Part of a small language model's weights: vocabulary 4905.
Each number is 128 + 24 x the weight over its row's rms, rounded and kept within 0 to 255. Layers, rows and columns count from 0. Numbers have three digits each. The size before them is the row's rms in percent of the matrix's.

# layer 11 MLP up, 256x128, rms 0.215, rows 95-131, columns 0-127
086:137142139115106123102170145127143132137128108111085132140136128114146146133092132119100097101118116106100130106114132146073155172104186108094115089113099152127139106169109132181139126138164113134143077177149129141106141165125141107128125103131170102121112121128122104135141093153099115099160136130128125118139134074091136133125175086124167126094166106171159098112119117169150154133124
109:120147125148129080158141116114137107138097119132151109113165107113084157130146172097123105164109144102148158086152133177086095123131082161117163178149153119130136157105164165159142137130121137084144119154181125126108135158090084175130119121132118078126127140150114130151114161132096120076117152146145104100145144133094120123132139123151173111115109111164129118132124142119125113143147
095:136121134130133138107159127149126146129120139154126128110149139167154121109130142085108119120107124124149054111140098177124122100137124186097106173119155131123101132091179108137131157154114133137097133120164134107088116093165156117109089118146152108113097122125074142106115159094137142118155090142133110138124159152129080098108141187159132143123124186129106127115120152151095124124155
099:136121099094113161122119128144161066106115124137146125129118130130138149145140146138147163117130120134144139133106156133176119140105118126142169168078087181125113138117116106130076136145103096116190154152089129104138125109139127135118156136113092149168114090144167137161069149099117123131109130087131142121133146147175111149137161141142136160085152139120153084126115095116100138121094
099:146100128116107127125155112133184088128100122150149116145143057140132162133094145114139169106101174117116105109104169163089160138102147113140097114131104180155125123112134113140140082090140107123109099138163095111152134116147157172111165113090156117149163124112173126139096124112125130148117130147085115145134094143126120125114094137116098091140129126106128140112141100122076106143157
092:129126154134170143124144109159132135124172117145131149164134125121131103123139092142142154140134089108131140151172140082137142145146087133168096124150125142116117126088134133109121075179125110148119192179119163117159123120161117092111160112135121140163122157113148134140142119116168087131159127152104083099114125136136106157087127105089145134089130093177098141155094119127115144101151
109:162096179168134126141154127123161138127146150137134144162095136149105118153144150126160142099133128107120167115139161104125095101075132119133120121120107120140181116114133149137092106136166172127177130143134097124146136169131153105065125138119107149118051127098145099128130168159138138108094117130133151164154121189169141117116126089119150140113101131131114142155140119125135130141090
097:164106152104114170128109138089163158119135148126124139082128118146101108122136135112093160107131151108132132140109128106109146111139163087123103135139124160165111096155140153139148145092091102100125141165114145107131170159088140177139166139144082120092091159127133118162171134115124162130132100103137174124170130176151134093084134120101095112161121103137110127132121108153104110097137
100:123114146132156142165137133103121183156088145139133125097138092130117153133136112137134117086156165148101110171090132145120129094187131144101144119117102135135131137112086106188109111153145136139163132124125113122160144151171137078163180124133132098128099105140161118145144100133118134119143124097080154136117098124090121145107091161124153155125140136126150112111082082118107114145085
098:133155169122162146090137115142135079133118070143154122144110114144157119077157111145148138105093073137112145142135133130117134137127117124110110149163168126171121152134119109124141173103131106155149125106113070126125113132140174100121147155154113095072135153059127126129140100153131124159114176174123124112124086105138135125126143156140153159132134155111148112170115147095137123123113
099:122116160154141136086136139114097125117122114120176125101079118130108107101140157095104130126138100086122147088192111078084132156139138112139089127114125125100132120160129109107129109125137090097150158124145155115126145137070132159127084172150110129119145162170131163126106125109111145123113088136164169148143149108132135132136142131145096125088167151102118154126133173114115176145124
098:134104128105109153076127145135108118111149145154146127139130091088148133141131139125105121148118144117125120079108108121137086142146138134108111152110157123136138114170110133153143130088080170124144102102164149076101133162168136056136102170112102135111118123140143159147174110144140133164108138104158117130157121127143117158105129160134151125191132143151099108128139155120070151166140
105:133118134134180188116098100119136100132099159149167143139135092123157133118151173155117119119132114129197146149148143121174138118144118092137126155158099090119142152100096136131077113128123134136122122157139133128084119065111148134146113089139122095107140151110144108156118131137151170157155154132142107157111123097129139163133181134074101143148140095112104150128148103131119111138112
103:157168134149089142108107112133114163086139094077137134145094167070117148125182114145102108119159146076137154086142114116120104168151118102143162128157122081099082121128133147115109108121105106116130138103111108094162097099138139164141144096138154123143110122150099133096112132094140105137126134133140111139152124120133135157101175132098097148144114149122111119082085144126156138111146
108:075135146088099115099148110158130133125110091104125153131083074124141168168119134140084146131111147178117118144162113124159115118128120127108163161153146106143162117126147122135116124148153105101135154089108116172150104134129130176128175161087159114126122126103121112119105085101129113112087154122137136130132130180124134129077135129155112157106186099119125114138140165104111152138147
096:161115123114190187104098154144096120081120101123148104135134135123121129135121115112118118120116127168125097139167115158123126151107116151132137154151144112094121105141151145115159126129103163114151126132055118118161137113133113098143149103170162126114103128109078131105140113143117113091155147097177123120134105128119166091138094106135194101106156110152106130141146097104130082155135
091:103147085160139112125140131108143150115123092115155099121101144130096182132115106138152142105095159105090124168146141137138163097163136135092159107101153115166125115121135121114152097075111116139138113155129126138140113147134110104089114213154089082076092102098111100123153118120112143109154103128116163182168122106132094139124131157121120137112137144118111115120125143120113143152115
100:084141100135126100123133079099135142119108135132127123136118145125137143076157163123107179100147125104175135137089139128088134144114115105150144143139150116165111107113155120101125146101115115118157128138167139144122160124132151135101112133191161129101158117069139145142153076112179105105070153117135106138174188129161125165117139123133122158142104145162141125137127136140117148154121
109:126116159148153155102160129151127100106134096080120138149137147160076082122118112128166094144111125124118091143154115121120094115107112108147114115139167131113151139146167145139107124153135105108127168157137120103110120104129112147078153111072178125113113102131134124111086136105118115149110151159134117152168142141175079123105117138100093118119134146165071154166147126167154116118107
109:142119195105184144084104134100116166130084121095119113139132090140124148164154128125126111090118083132132111139139112123126128092138120120154139158115133100151102081151116116087149121110113147127132154092100082119083142140139153094108120131095097103133156095150133146108140102148133190138156111118140120170111122100103127107147095137153141120110138146161126127131156127175171099142149
099:156152102139162147139138125126155164107151095106124126136159158139126112137200166111143135118101112087126143101098161127152136137149151138175136118109170111130133108124124149122136127132172082134169174146189122116138147126113116120165132169165093162135152123147106141107131098111157122157135129095109168122101110118143168160142145111122145139073164147115104142137119122105130109175144
096:116160151111089128112138104148097162142155104179117113126183070193138108125146139135114076143113146120157083175126117144098123082113115128116137118141092154112136078135122116122140149144100165139156136147061127130144122137136120146105104121138082169134134153129147165123121129127147155128159122129163124134133125090101123158131143136106119105144147133118120115117159118178142141089155
098:136153148151151136156120111128104157161114172096147131122099091120139131073165146171094113073152121131124163123109123134132105142149113081136132144131114129157132135108140092109143122106129148114136156120117156139133142123104198095142139144109090156143096121158120132125090168146112110110116156132163161084121146136151077138103148165110131113077135126093120131141182132144120161118095
097:136154105078118093119106127107153146125121140143154142082082158120119110097069158162116117110110134098123150125150113116146139166109121115104131165120147130133116098105135085163170168127124141121076134143141135121114087119133095141145119151144109138128154159125104117148132135127125168084166100137094146170158101119115083126139117133121090123175126135118130162140158092099139143063118
099:127131177118167135108126126171122100128117127134122105149139155140138149152119143128155137147123158157107094116108113093084114099104109095130107102156117137111140119142163136136089130172117131116186136058121079164147100128120127168170123086105114141116164084116147101117136094137115077161156147120104108103122093139101139120142120112159102077130141107170112153124118138150127135134145
104:127106140127119150167121109133147123102118147167122120153091116182120138138133153133147150123107095102126171091104180089123108113120114174107100154130151128118106117154133122183105110145100116102179138116124126117102149094114089128101163155099148141094123127121112145164116081159142139140135119106123107148142163153154080132175151160129149077149137119123133092136146178132094117131139
096:154133156131112084103132166162145112098115132140111131117155142138125132141122134156131110123159156119172122138129128075135115112137198104099092149094159107117104144107137106103108115123162120162198140120079120060140109131172119137141144161169111142123144140144125117122138149137114147148136146095150094144145141152132120130097063112136150087146146144111160102159117114161126113141117
091:148115124142121128106146139120117114122171141151102141125080129138181130123105139194165122120132107158143107177147105137092140158162123142162108108108153135137178165115123104132112136139123129116192153107120114161115090090134166121108114149163148115099134163102141088154105158111075152153122124098136121142098175116100154139137076110133109137118127126125109142166124092136124119152123
095:119159143128138104123142101140147155181102149144143124158126128128139091142143171139163152115101094158134145121110118136159127102124157140097150104166118137132132131116171132147138111081135117164105135169144127096153180104105144168131074108171099122105165129127119122133108173110098138105118131109122093118159168152131125131072123102148096102162119134156125147120102148155073150147153
091:159165175139205108102135150113089119127125143133129124118087128126155112097136112121107133122117165131113123188165154092136127142147135148095138123120138165118096104132128106091138117115098115171150127113183142153102106174136168110136146158131157084131155130115128104096090123153120143103086122124143127115147093091145125136117098117136122107158114122082142139097158130134159100164122
109:110158113110113187098157120132101134120133130138171128115111144159123112126176126114118115074132113146097140135161147151173113105144130158116147153110140149124125179118112124130133152148070113103102097116103128128121118119104160104111143139158108123131148112150115119178149164069143123115146185165126105134127100131169110120171106088141126113130124135091086118117117169118110139097079
111:124097169111176132127110119135132137141141153149079101153130131155128166156121184157119166134110129179127110130128094157133123108121159120115141091109176109131135121103148111102161079160141161129109114116120133170132124086104129139087160179126140130144119111154128125117135113123127104080099102078117144094075150111132084132118099105123140117117150133128158142154102096093142111107105
099:137135076127124096117103127153069158142146136166092192136145140148123093094154118107158146166159160149110112157122148131112112134121146152140149119157148110135110096145120145158128128135109127119108125147131099172139114155154149128159098149093122089107165097146149135135177135161135088087153109093134075112116116139129084070126132134142113108118157132097092123124126124156151117125115
098:099109169109124144147098114137125159112132074128137146143112140142143144131091124118081132106100189087110129111137179126122076147133135126156106146166145153108122135148120138138123107119103133156130143099125079116156107130124134098136128126117149080114101110141120124087131140109143132109105094136119135115197125177120170114121117140060116159125140143132078092118106156152106164116145
098:122163138146141094098165120131171107132119114100137143173124161113134109103117154137134121139101107152129124127143110126117109127143157152155128155142161112103121114135113150134109114121133123105126158068120160179115105108138168153107132080148113111169125164112143155086149156109087161110128135081141128105090129158154147125138145129086116151128167173151139101147176178098101083142129
108:143141105141155101103139094158115150119123174122131092129111165128093110135108139114102117149136085116164154120086180155139141177135126109172183158155131082124124111140137097093123140129132125140139136149156128118136160109137157154113144106093111133117150114150139199145136109121118148147119138092103095113169147146129136168081113103165143122120164142128105150119126125155095096154092
099:148151127141120093093139161116100127087134140098124122070133158122140101113108095095122129101107113112103138116148124128147175145132110152130097116174088135134128185100133101109134137128130125131147124136093148172107114149135163150086120154153136179086156131144150077113131128127123121105095092117180119138146181161134145150126149132118136083092127157148130131100122095110132140158174
# layer 11 MLP down (transposed), 256x128, rms 0.29, rows 95-130, columns 0-127
089:119134153104105117115116093154098112156097157145120140128084132118119090135169162107127141114115109140128115105122132102183144100140114152177120145130116108151145181104147129099100123143136112100110159122105128139116082103133115106073197148120112166134147119105139144127117133068146171121109148086131109141134144132196082135131092133103105103101127138128126148155143138096140109114120
109:129097162116092121141118117161131131123194135081135116139148117128129163116114163144115113106099096110105114155112108143137109165144072144163121174100114173160158108146087148138086150105126130120133157131078120109113129134120161118140091109125174125122117088116122135147091180108120138092093142160147135091144132128097113107123125166115141113134097165148175112101142138160135132127121
094:174141172065133129095142159180126116147094111072131143159123097121133076166174125131161113134104110143151177107118139126118169153102129151130118154107132119138110117115124145135113135170135155105169092097163174108124159133152135147155133137116144104098132163113104153142155126149158130163137150120124117167137149108151079094088137133148147119132127147157118127126139107102107135134127
100:139131159116138143136112116153124119144119112150126083116141136112118128139141103095154183117109099103115175121099185107162141137156150141147104119177112123105117193113119105093124129110129064124176127109148084118137136129098118121178120130097122145128085150142105125119098131133150137103113158097147130084130148099101110123149144108152107148140104119144159118158144138080162147106079
100:137160123116147108128113163153149111124175151115111131153096135111174128144138133122146110151168129100083131105127124136161108119106146120152116130127155115119115141139123132146072111106111131119172131148145176087136094144122111151153151157117157110117147131148115171116159096123133135143172069084151132137166132125137166142087118156105108137111161129148120177139110126209154109130097
097:105153133121121117088116074106107142157070143114138133112107175117106132100133128109121146147130103090114167094146147100112135156151116109085106149111096114135151108085110159121101164138120140156115143138143094091113115168125124127087104156154131115144088137171104158125101149125132146121152134133122134110049099179145101157110175108133145140116135111127143150174119152118138131138121
102:139121187117154124121173129116097100112091142168128130155106136103139131155148120120181133117091111104139126080096082097149090166129142111133135104111086142126131161117132137108110115169163129114156162110122115161111138142136128122139122153096143100146154109111121097135147165119120156077167096106151156142118131151130146099117132082138096128140093108145094134083164087118135095127145
100:136131105189118082130128131104141128139194116127140108161135156170126167114111132113112137114152105137122118145115121117149136150144142152096114115112106146168134093152110102125122115097104093130138183132126092146147107173146128107083191076155170186167109114097126090110133127119100119140096148138111128129116102171140122132138137091108138109108121131158121120130132135118180142108127
100:087108106119118170131110168113131074132144123143131131080091116098129154144144131092151131147092138137132140130096117135093096182111145174093122123083160123160098110128143108136102145144127105115084100153137150103085147122106143112098124131132158144135179162135124182168133098132136176143136133113151131107120126127149134117131129145123149110113133139154113167146105078106125148153185
101:147149144105132160116159109114186126123142130129150082125115117145161103098115093092157133160160112170122114165093147123090124088068147086140136153097107126156127149120146111100168103124132105131122191155135121120128104131133127165139098134116116123119148162123057124126151151115089102128112093105087119106141094127148139167108117110101123127123124108108141135121140138139114165146089
097:100123149100139131147100127091157147098180120131131165125090110109138136149175146129081150150138079110123072077124150120152110139100131127126136114128116131130127112122143150142097128132122144108120147154120132148128088142122129135101085187132160109120179134157127152163118118120109184106134096154182136115111166126137142112088127100121129136161185113105152162146137136148117118167152
102:152154128121085117119128119133129155099090166132116133146084158111130152123109129134123136139125120117146133131104120137159159128128057142136149121134101161167195123147122114091104124153110139127120085190131129113132120138113099157129139156157154130086158103078139148128143145115155153158135125121180132140097214167119074102106126122140146142152135121141135125109126127157105122149132
111:150144142114144190096102122105124101132133110145143141107106166116138138125125188144111128122155117107149162164148096130147126130121149115102092157151113122130158111121145130109094107109088126128144057069147116148083102092149150126117126121109150163105159115092156119148116161146153138120135134125131110132139120092138146136108181153172116136144151111114179123142105111184158119129158
101:170150134117091088126159148112138128138175120116187132182168119119101155143158096129136134093109158123106173120125128123142118184151095108138142152150128119131105169153140111128148138141077158117127127077152174162085138160139176101128099111140146112130110144152141160120115140116113150104136097188143104125125094105133126145128141116092118147117090145158118120109117130152143132118113
106:163144141113134094120080088139105099129126127127117139130124128099124078114093127155136129127107148108057126149120113135135159133164105100127147168134126103140143114103129086192081086120153126097126163093119119155146122149118140141126148103120121115122152177133139080094175132117078131110133116149134133133151112140126148126135160194140135152133163116081094112128151149116118162120135
095:094145152144128159104129136121120084176181124132094072113097129146097095116112145112098153145117092132152127126148150139130129133155147119096140102123181124149117084089118160138189138155098134108128130126143126108126144137134125111140138159105129150135137089146136134156143113174120126108080110137115100124111102143098087085106122094175187128158116118122129116126116124133149175144162
091:123185138109099074134147162132116129142121099089145144155118128169186131120183137158132130130140119118150137158112149098121139146108125134137083106130111130053181153162132139121111134093156163124167110103143160124154125121111155130110095108167109118102133149103116138143149163086159125125157140094128140096126089136155107087132148108141136160137163132158105141144111127125155115131124
102:164128098141127135129097106130104119122134155135088123087122162137142144132148149151130200104150141094228094154138112160100157138130109140151112147151131108130147106100146111138158126102149126134164146110128102151111139110139107135131119127096116156111180110128119106165124119148159119115090156073150124127135122101129132122164183159132154137174157106106132137112111148107142133130153
103:128125174153091136135114084172090125097120106124116110170112112161082116125161135108159074142168139139140106080108136125113070156136116146137098111128156132141143147109170118125090138146104125122123135157109158134127121090099153125098162119142171115151149134157127134136131158078145110111125130145133130115143121123129147113116051124126091125134144171109113137147162142101100118081144
111:147146157109140087116119105090121159131184108117136137121110146126101153117148142116171093085089124087127104125123100136098133119122113163146120151139152101150146127139094103130143112086089149109147076106130115140127148120134118116164148106097102107130150126139110127153130154109113152097132125061175118134113184081125119112160136107148153157107117128136136111132176160120105092080146
099:094120115132104152134132083103155156139129146107081154194089124134121136134104176138126102151102115167100145121148099117116149123142133158127150145117131115114136131114094107157147179125128171133098113113116127087094090142096116122195116129121174167141124123098105137132112090141128127170134131114102109173122172149146105115102124124147140100112153095141121135114104126144128072117164
093:082121113124155114096131110108123104100100142145171132120108084069107117140128103148144155137140145137120107136106111120164162142155122119114154128151088152141154147177124119122107129141143167172134181131137140133117116137110102129148098112158185156115096164127137185102107162136127102147159142179117122125132116162074119162126086158110113125105183126127140114142157106115124124138126
095:148142152133149086166111140129111113127120123086127127131210143144147108148105119149132070164114086124115115123140109139129125159135111156163097113119086132106138127135114111129130156143135139145148117143153141154145117117205131162097155141116120115145118117095148123122116098164170107137098139111076125095131126160150102160125120150125077144164110131194130132134156133151157117159135
100:174157160137124110135108173153120127138141147103084141148124136139132129144120162119079146095115124124099154120131124140130108178166112166141112076143144109144118085121114100169143161126124073118111169116129103119088148148109168111101188101107108147126132135094122129110176107137126119123111086134109172124111150158107112087144098121152133147134094145123116125179128121091145151146128
099:111139139127112091104146129117097088106102123118071122125119157142151098156090162164123125097149126137098170134090099104116137109122096154096109171130138109134137134126128107144144114106153175091168117107126159103131150133104083109135144126137099081145162170125136076135125095114151155204115139147099116147125118144151100129141123141180135124121133096151134108123172133123145118141102
101:169107131174127151192112097131139140102152110115124150107140125174145086138074127095106158114113140134135140122096114120131109128123129137149132162126163128107113146119104143095159104147161099093127159136169102146136105112072123105130113152163138130135067148128167121107131158160140117165112114149150118141103108162103132130103084136157115084150118116095127128116090130069144135138127
098:100143168103153123139153176150105163130110111055153101134141100137141134141114112127170139149087133112137145076102182132135094147118136163121121103126142097142109135078126120122123098086091135139162170164134083057137095155113155150107135134112116131135121150122134149116117127143104095110135161125119107175134123129124102112162135099134138117107109139097117167149125125125153121139159
089:156097155139109106140156095138138119106092160129098143132167200152133113145163135091106090108121129139140129091124182157157144149113118151136151144111128119136133112146148136156101109129150160108126108156117151120119089152151162105125172063119162167157110129159148145127121101120123169125135142137114145087129136087131119129127117164071133123145104100089146162116148166137115110107140
097:087147132093123107131129144144100156165126141083123150129156107145169142152090080098156114146127083124127102118146144122125122114104139147128129084124138146106094113116112064106147154148130141154121206152108123162097137144141156137118108092127095121145114083087159134158124123147113117112142115127122105077147128133130116065105124135100115131124108179143160117148110131128143158128161
090:099125141112069142139145125146115150149102140145113114125168127168107125134163113124160084146085106135121158120106098133117073146103123128137113089146178115119163119149084098130077106092098121113167149113128135165117164122098104101133097158113119146126138148098138148161157164117127186103095141116124158146111116096106108095122143106112137127107140109132126115160156150125135082136158
093:102126133123140159150120117111134148140072148134108142125146135166123166095155116099108145081145114141159109127117150146137085152148124115134128110123110136140112091164152114113164114149154116118107219101121125122116109133122133137105148113133104131083102093171131077136111143129128126120110107128172140142136137148174162131151079117116156078142084113128108119095145164151117108110082
111:111101141118168122116120141118099140080073158104147122183117110117144113119155159120105092119095119135141124121124101181110103112103137107109185130079154152120115116127125113119137093137106163112139069130107099149118100098114111089092117141156150111102153125145126125116138140154126119149149107144105143112103138110133161093112093099111116096123142138127124128145129057062120107125147
099:106112154150117112140137088138135160174175165131167170143127153146126130139164088092122115145138125108137094104120173117136143141129151090194075097094114135142119170140167109145120100094128108123162194167141148130146140132099112092143114145144124099124138153141135130136160084153132133147143149106136135118128104122133129118146122120117122113144131093085148106081112115129147116130180
104:159154105150053141150141127098089160121089149112131133127124105132155159088152140183127125064166147084122141115154119122153128154123131142146132091137109138125137145132151176124131135153134114127145143095154160104091123111118115117143144109131121107149161096096095160107135111087115107136160121175148121153156132157121107133111102100103142141151129134116094128127076179141105097131113
103:111146092119124101111123176164159137114093123144114148124119128124137137153122111167136146150151178127118104103161118160129100156148134131158124110129079081136142081170081108152119126124111106169169090106140147142163098157114112115148159127125153115110125161139140139089156087121114161121147135134087121121121090137124141140136179128122163094098154176108103147141121145150159123152091
109:163137133127095112171135142130132135127161185110115130141132175108147154130155108139123181125136094135144122136090146140092165120104135114147164170121093098160117125135102186125110096144123145131145100167149112153131183154073135154092127138175169132089101108133151099135088155116102139103111125148128126151114162122118105120164143085157131139133154148120126134096127122113120095143141
# layer 11 MLP gate, 256x128, rms 0.208, rows 96-131, columns 0-127
095:099147146125152140150127108161113101121094119123118100107124134109134093082098121093092104147117129126194136143083124126103164109101091101132127136119110082143156174158119108108122174125164153130105074102116113136121109125107064125145190114172086132141132114164127137095157114147150155128131111127146137138146139103175103102132132105166112155123130120133120157112116117100138131114133
096:112135117092113109132081143140111164143108142105152115151138166131100097133072146124148099132130134108137095133115132148162118127153103101125111126141115142108134115101109114143114121106130140141120127103057142144142155118100120144138146125101131094116134113126149156156113153142104088124121095137147128164108124165099137154172099118102084118164102187121145095072112169129075111081172
096:162127134123090150131145135145128114109080136107109115160127131156169152112157143133107141080133159164150144104130092095134118146114147070155164148129130107159141178143108103094134120169134137132156103097117123090133127113191153133099139161130111116133163192150110076108098132144155145115120134142120120139104108126160137101133110105104106132098111150109154096113144118113166170139148
099:105147111141145159140120159113101124136159118152137148190157142113162129105147124141123115145163105113158154112138118134111096132117159153134159133135131106135112131145103134109058121119135155157136126121126140158160122142092108127145128147144128122114161128193141112139109170131151140114130096176177125125186098063133147136138158096128165135147136169168089121132137171118142087106122
098:100151085125103109125145176146108138115102144164159099161094149110115145170135114113135142130113086165086119140113113145160162148141139106128172095112132139117073106129131140066120133111109131110150111092138100141109145129131143165135108162135137111118122109151140095145165153120066122139114162084146160104147120118170174109104137112113120178126140120132122100111143139140122090162110
108:121131088111135134096142130142125141150095114085159125124152137102129127150107144113109105115163125104134065153169082091127097069143082159138162135131139144100124144128154166103138125137117125158126129101084159125149093086115138131131119139094142157109171112145153116118126099105128099110111176107131144132106121165120160116144080117105110114152172169133165142141135073109125132122145
098:138156137140111123088123156116145150151129145100141128141109150099137151134135148139152165146156106103158172161092101158139128095157159119145115129093121123143133140163105147141119158128152142170124119118125138136101095130054115122135118141117136102117143148160152119130110143140104210110132100116097130102166111127117139168182138096138086114147097127122166126126117128138060120090151
100:115155078104127118123115144110096133115096139132137155156132147087168137094171137085101119185103139107174154136159118144139120106143135090145139103116119126090103111090114133085152147108084126135077156174148134107112163095126117152167113153156143121157144125103157153112115140092179134129107138104128094149135131119157112140129085099139120115175156145129161143121128146115129113131152
109:069097099143121147121097141142085152090102115087147128131096115138111174177138187156103119116140118174092093147135106125196096113144132095133122132118119141090140156156150148128123106169130128090104124117132086146156131135112150133109142142086172111144119113124135122134122135098120120122124189138138160122134165101117158097116139127159129105095122134110133153146121145126130081148125
099:120139106175082139124116141151152135116117118100105089114109090129162117057149119125167143106126142135122147154110158147101138105172130113131097174128137087159128166152157141157084122150122145136154122116127125114139075102132142127090130096151100124160106143162184137113116134137149134157153129140154122139162111125119120132146137128103069156136112158111165074105127123120155129092110
104:102093139110148137089115165140115150119113101145112111124162136106153116120140154067139127099108165153160128122141061076134067146136161104101131146112157098099113142090125106169113132147107152088136128098160130121156109114118125136131115129180119133174092148165133132101106144095154139153142118117126118081132126121161174113118135150148127130103140127096117077135098129110144144140124
106:114111146129150152111139124136105143138076108145156153149136117114110147137148172116112099134164114180128083121139121104115132114119131140129129138163086116089133158135118141136133157088105102155152091134121161162163164101122147111147127130140170157136142125115127164114095116117169133194134134097152116149138186124102167133139098113114102111156151181129173076123158101116156122136132
102:182117138147105112178170101143131117139117126103145093136124123158104156115115116119139101096130128115121157085107106125165127147151131137171086130159096138090089128092130145119143138105111119162088081131098113057088179129138165118109176121129133120109133141133124125148113105095124127078142172112145128127116141168152125132146154104108087118114109165136095127131115134104137148136097
098:126165133106142140148141164178124135130142119120145137202150114095125162155113135095140129123137109117155168132143131151103082104077128152143122138125118109136125124135143124175113141099090122114127146101169127147128158124116170156187138131091154119112172126132104135121065122090150146145153158152097138107106128135101112125139075122132108129135139164131101160110132142111127111171178
097:131120106156110133106126145119145125161092126116148099144133188133122072135154123150134131143108114125140204125081125165112135094146117104124138155121132136157157166098161138130137132101122099131125157143154097116142147103114117124178101146098097117128133134106173114146177121093117144165109124145115117135138111115159125144098117068114105136133112164151086119102099125153096081174134
094:143128126108127140153129129091151146135100124135142121165150148156164150131132128107157127117121156074160084116092123137098119138132110118168173123151111144099105132090133113110115109163123140128095135182097107120152120146161166108105157128120103158146122110176150143121138124132141117154151126101133092130090156095169132107123121168123179107128171103158171127092120151092161134126186
100:124127106120124179093139104139090121109111094096085086180142128117154145166195101099170144143140140128134173106169145148111148103110119117129158132151155142130124126167126141111120131120169157136141113142119141100126148159149147151130122119159122159123114150146129162114141134104130170125156144173187111110157089158144123112118149137126155090133115174097117096131172131153136115141109
099:137158120116129121113155134119137124156125115116144127110118134123169119110157152129119153081146150158170150105113123176124157086171128157145145153114140146140114157111127167130115114109130128129127092121108128140155138118109116135121158121135124084173189152150129165145136159089139144078145107094171104095131125120161123142141094110121188114152086170093109128073118127077124136158142
108:138103187147149116090171141165104154146107101113135114119155130154113144150152118131141150097101119141127152116141134097114133165151137096166115153155106149113125123137176169079079107121147170125129095145112135150140124162143147126126172118148116095097147164113161100153147143142132154167172125124106103125077142093126127098137139135083093092137120145114135121130135110095126106175138
097:115143128126163168143130135146116151136148143092113180139145151143113121116120144080160134129139140144154150174103096144092132106201114144147125088148115121097130127122111141151112142165156111177124115103111126150150124133124154161119130129140087122202156133114141093127131146118125114134178141150072155111118109116142104150148125088104132151127096163115146125148170115133135078096105
100:147153168108158103095157126146129118103078153141132146129186150117135119123117126148128124111120103152129163112117084158119167084093130077163135126159121151121126141130116133114131123126147122168099070110166132164114132124133149137141134131118160119111158070122129161139146096121113150122197137138149140108126088140074135183158128116157124152090137133148148145113129141117148137150090
107:119127170145122150108090125118162134141170177108124133119129148070127138125127093112175119063136141154152181113105149066134079176112115066151125130125125138123109140132128088137134118133151122079157131122122110129131131101137128140125108143143134143150141110175162098111107150122138147130130126131104147106146146112129112117112133131094099142109128145162104110130116050134099160148119
101:118147156171150148097150100121099143129116092111193145121098137129118110157104123128141111122130076111172128140128123124156101149069134121096120156139141176085134145130139188112114104102114100132103118128138111170163144113119127103133124123127171159130104123182128153125140089120156114120181128131129185129135155108125117149137074105139123143091085122125118106111103134128093128114119
099:126161134125150143147125140159140127130114108155081181176093108089161101130179149108129146116120096151139067117073084130118130130122145120118153151146133116156147151126149113150126149147115110126135113157163117120111147148109146135121163099155132125092136095108137158079124124074155136127137166121113116136086149100096100086120141167128141141177094113128135136120115158086143125144099
101:103150099143129056112099167142123099145127104141146115153125146117141120154125111067158128121120145077107109118108106146092084153146064115147117109139136168107115135122146103128131113123092099123156136123088138124081139108135131102078145126136136163108140070145141113128123147151140141094107128083144161098101090092159107122103154143110140098125102139146121123090145119156146135117117
101:108139135134131128134138105131100129120096157120142089128164119132186144116157120153137161128162131143089139103155124145092090120134124132144185141156138180143081158102103168146125131088122136109099102110113145111084105147135108131150123119112134156108142101128134118140167134111128132116152129143141136088085145185072084152143112159149124145098095148139175147135163125148141132129179
094:127151155098099114123107122147161106128108140155162128124122130141162086165145153123123129122093150084118110160169128110113107122077123144128180158145125151167084127134119164115091147148118151142104159093113171139106096110089119091110157143102143129115117117142144130154139111115083118099126143127132127144192136090134139106130098108090138173137094103135094152157098139160141116091120
105:126113150112101158114133155097087095101145113192157146172104152122146177109143131140097142110150162090096144119135134142131097143098106095157127126144140149157140093148158145116134132141140133144097116111143158120138117169108108084083162182122139162152127100163125118115163084103128090138110102142103146117145100107095117138148135134126131106088172114141115107123142136124183122145129
093:120121125114125128110130114146124133149107112119121087126114134128123109133101167087122120084148065153129113161102095165137135181158145116133162127136092180145104109108147151181168118184134138114096113134098143132115119152135117146131152163119129170112147116175164107076139103113156068104132142134130114119154113118146142157141118168119128124110099134142158127146127127108129165086089
095:074183140108116166112127190109117111168110159104170178110147126110156131126106117136134094093132068133134127130173093149143114155151144152111168110172128120150127136115116088144144144143145135154126132100103134143102121143107165142078126119124131130111158122154125148156108123103117090136133162120121113170143104137123124099131124119119107136077097146139070152105137148135119120105097
087:075122122181120130115149097117109102119071149116150142124107105145165126130189135131099121086149139141126155151134104151118090108150097098128143124137154142175139139116116131123092151113137115086159142106097135155143105143097139144132137138143085099102149148104123130171137110163121120179138112156104147110154156133154152084143108152147126174134090139104105138152155120075122147107149
099:115131119144136113100138149106125125130069075114071140123151124144128094157163135108095153106086157131175160151131118118095122090120144148142140149114124131118124101104125102136089118172135166122117145153102118140160117081110148108159115107092087105148136108125152139130160114122142140132134144108107116112123132157067120083117132085132124119147120136136112076150173084140137135101078
101:126140119141137126131149095135109099136136114133170106154087127124156134146121141141155158121134139139117089141136127138114134118104140161141111116160156134095128088093116140143136129125182119146094120148142161121133123105115158148138150110137124185156150140108120170099093112100106164128108144055114172130187113113134172140124128110119140103107131150115192175162130081089131099090122
105:095147129143124121123146135156127161133120106132146164143106117120165131128081130140079097119160153163112128155120131123125108106157183163148129135107119104138122104178129139164095124134139106087159136112124130174106150133155118131119140138147124098118131175110179118077096133076163159132157120134162088087122116159122100140123098175100127097133153167126138110167133142148122089130101
108:122122123109128157121111113106125106122119155118121158115132146107111123199111149139129150106125102152101125118084117126119088144109111085139131121103164157182128135110131135129109119111176101124152114121142107098179084152151182118129133135126108128126163176164145166138157089086141104126145133079131123115127117145145135150137119105152145147142140111180119130119154130157127098212117
104:171124083152069141135168147128113174162134120090117103098084143141137131106105133094158110124116160084158118094130090097134129167113100085115108126086111133112141132124154148105136121150138169109129116100073109127132141134118119113110145136182100146133091155122138081125144140138135123085129145117126123154139105104149146139130130130134131127137079145143125102089128081131152089117081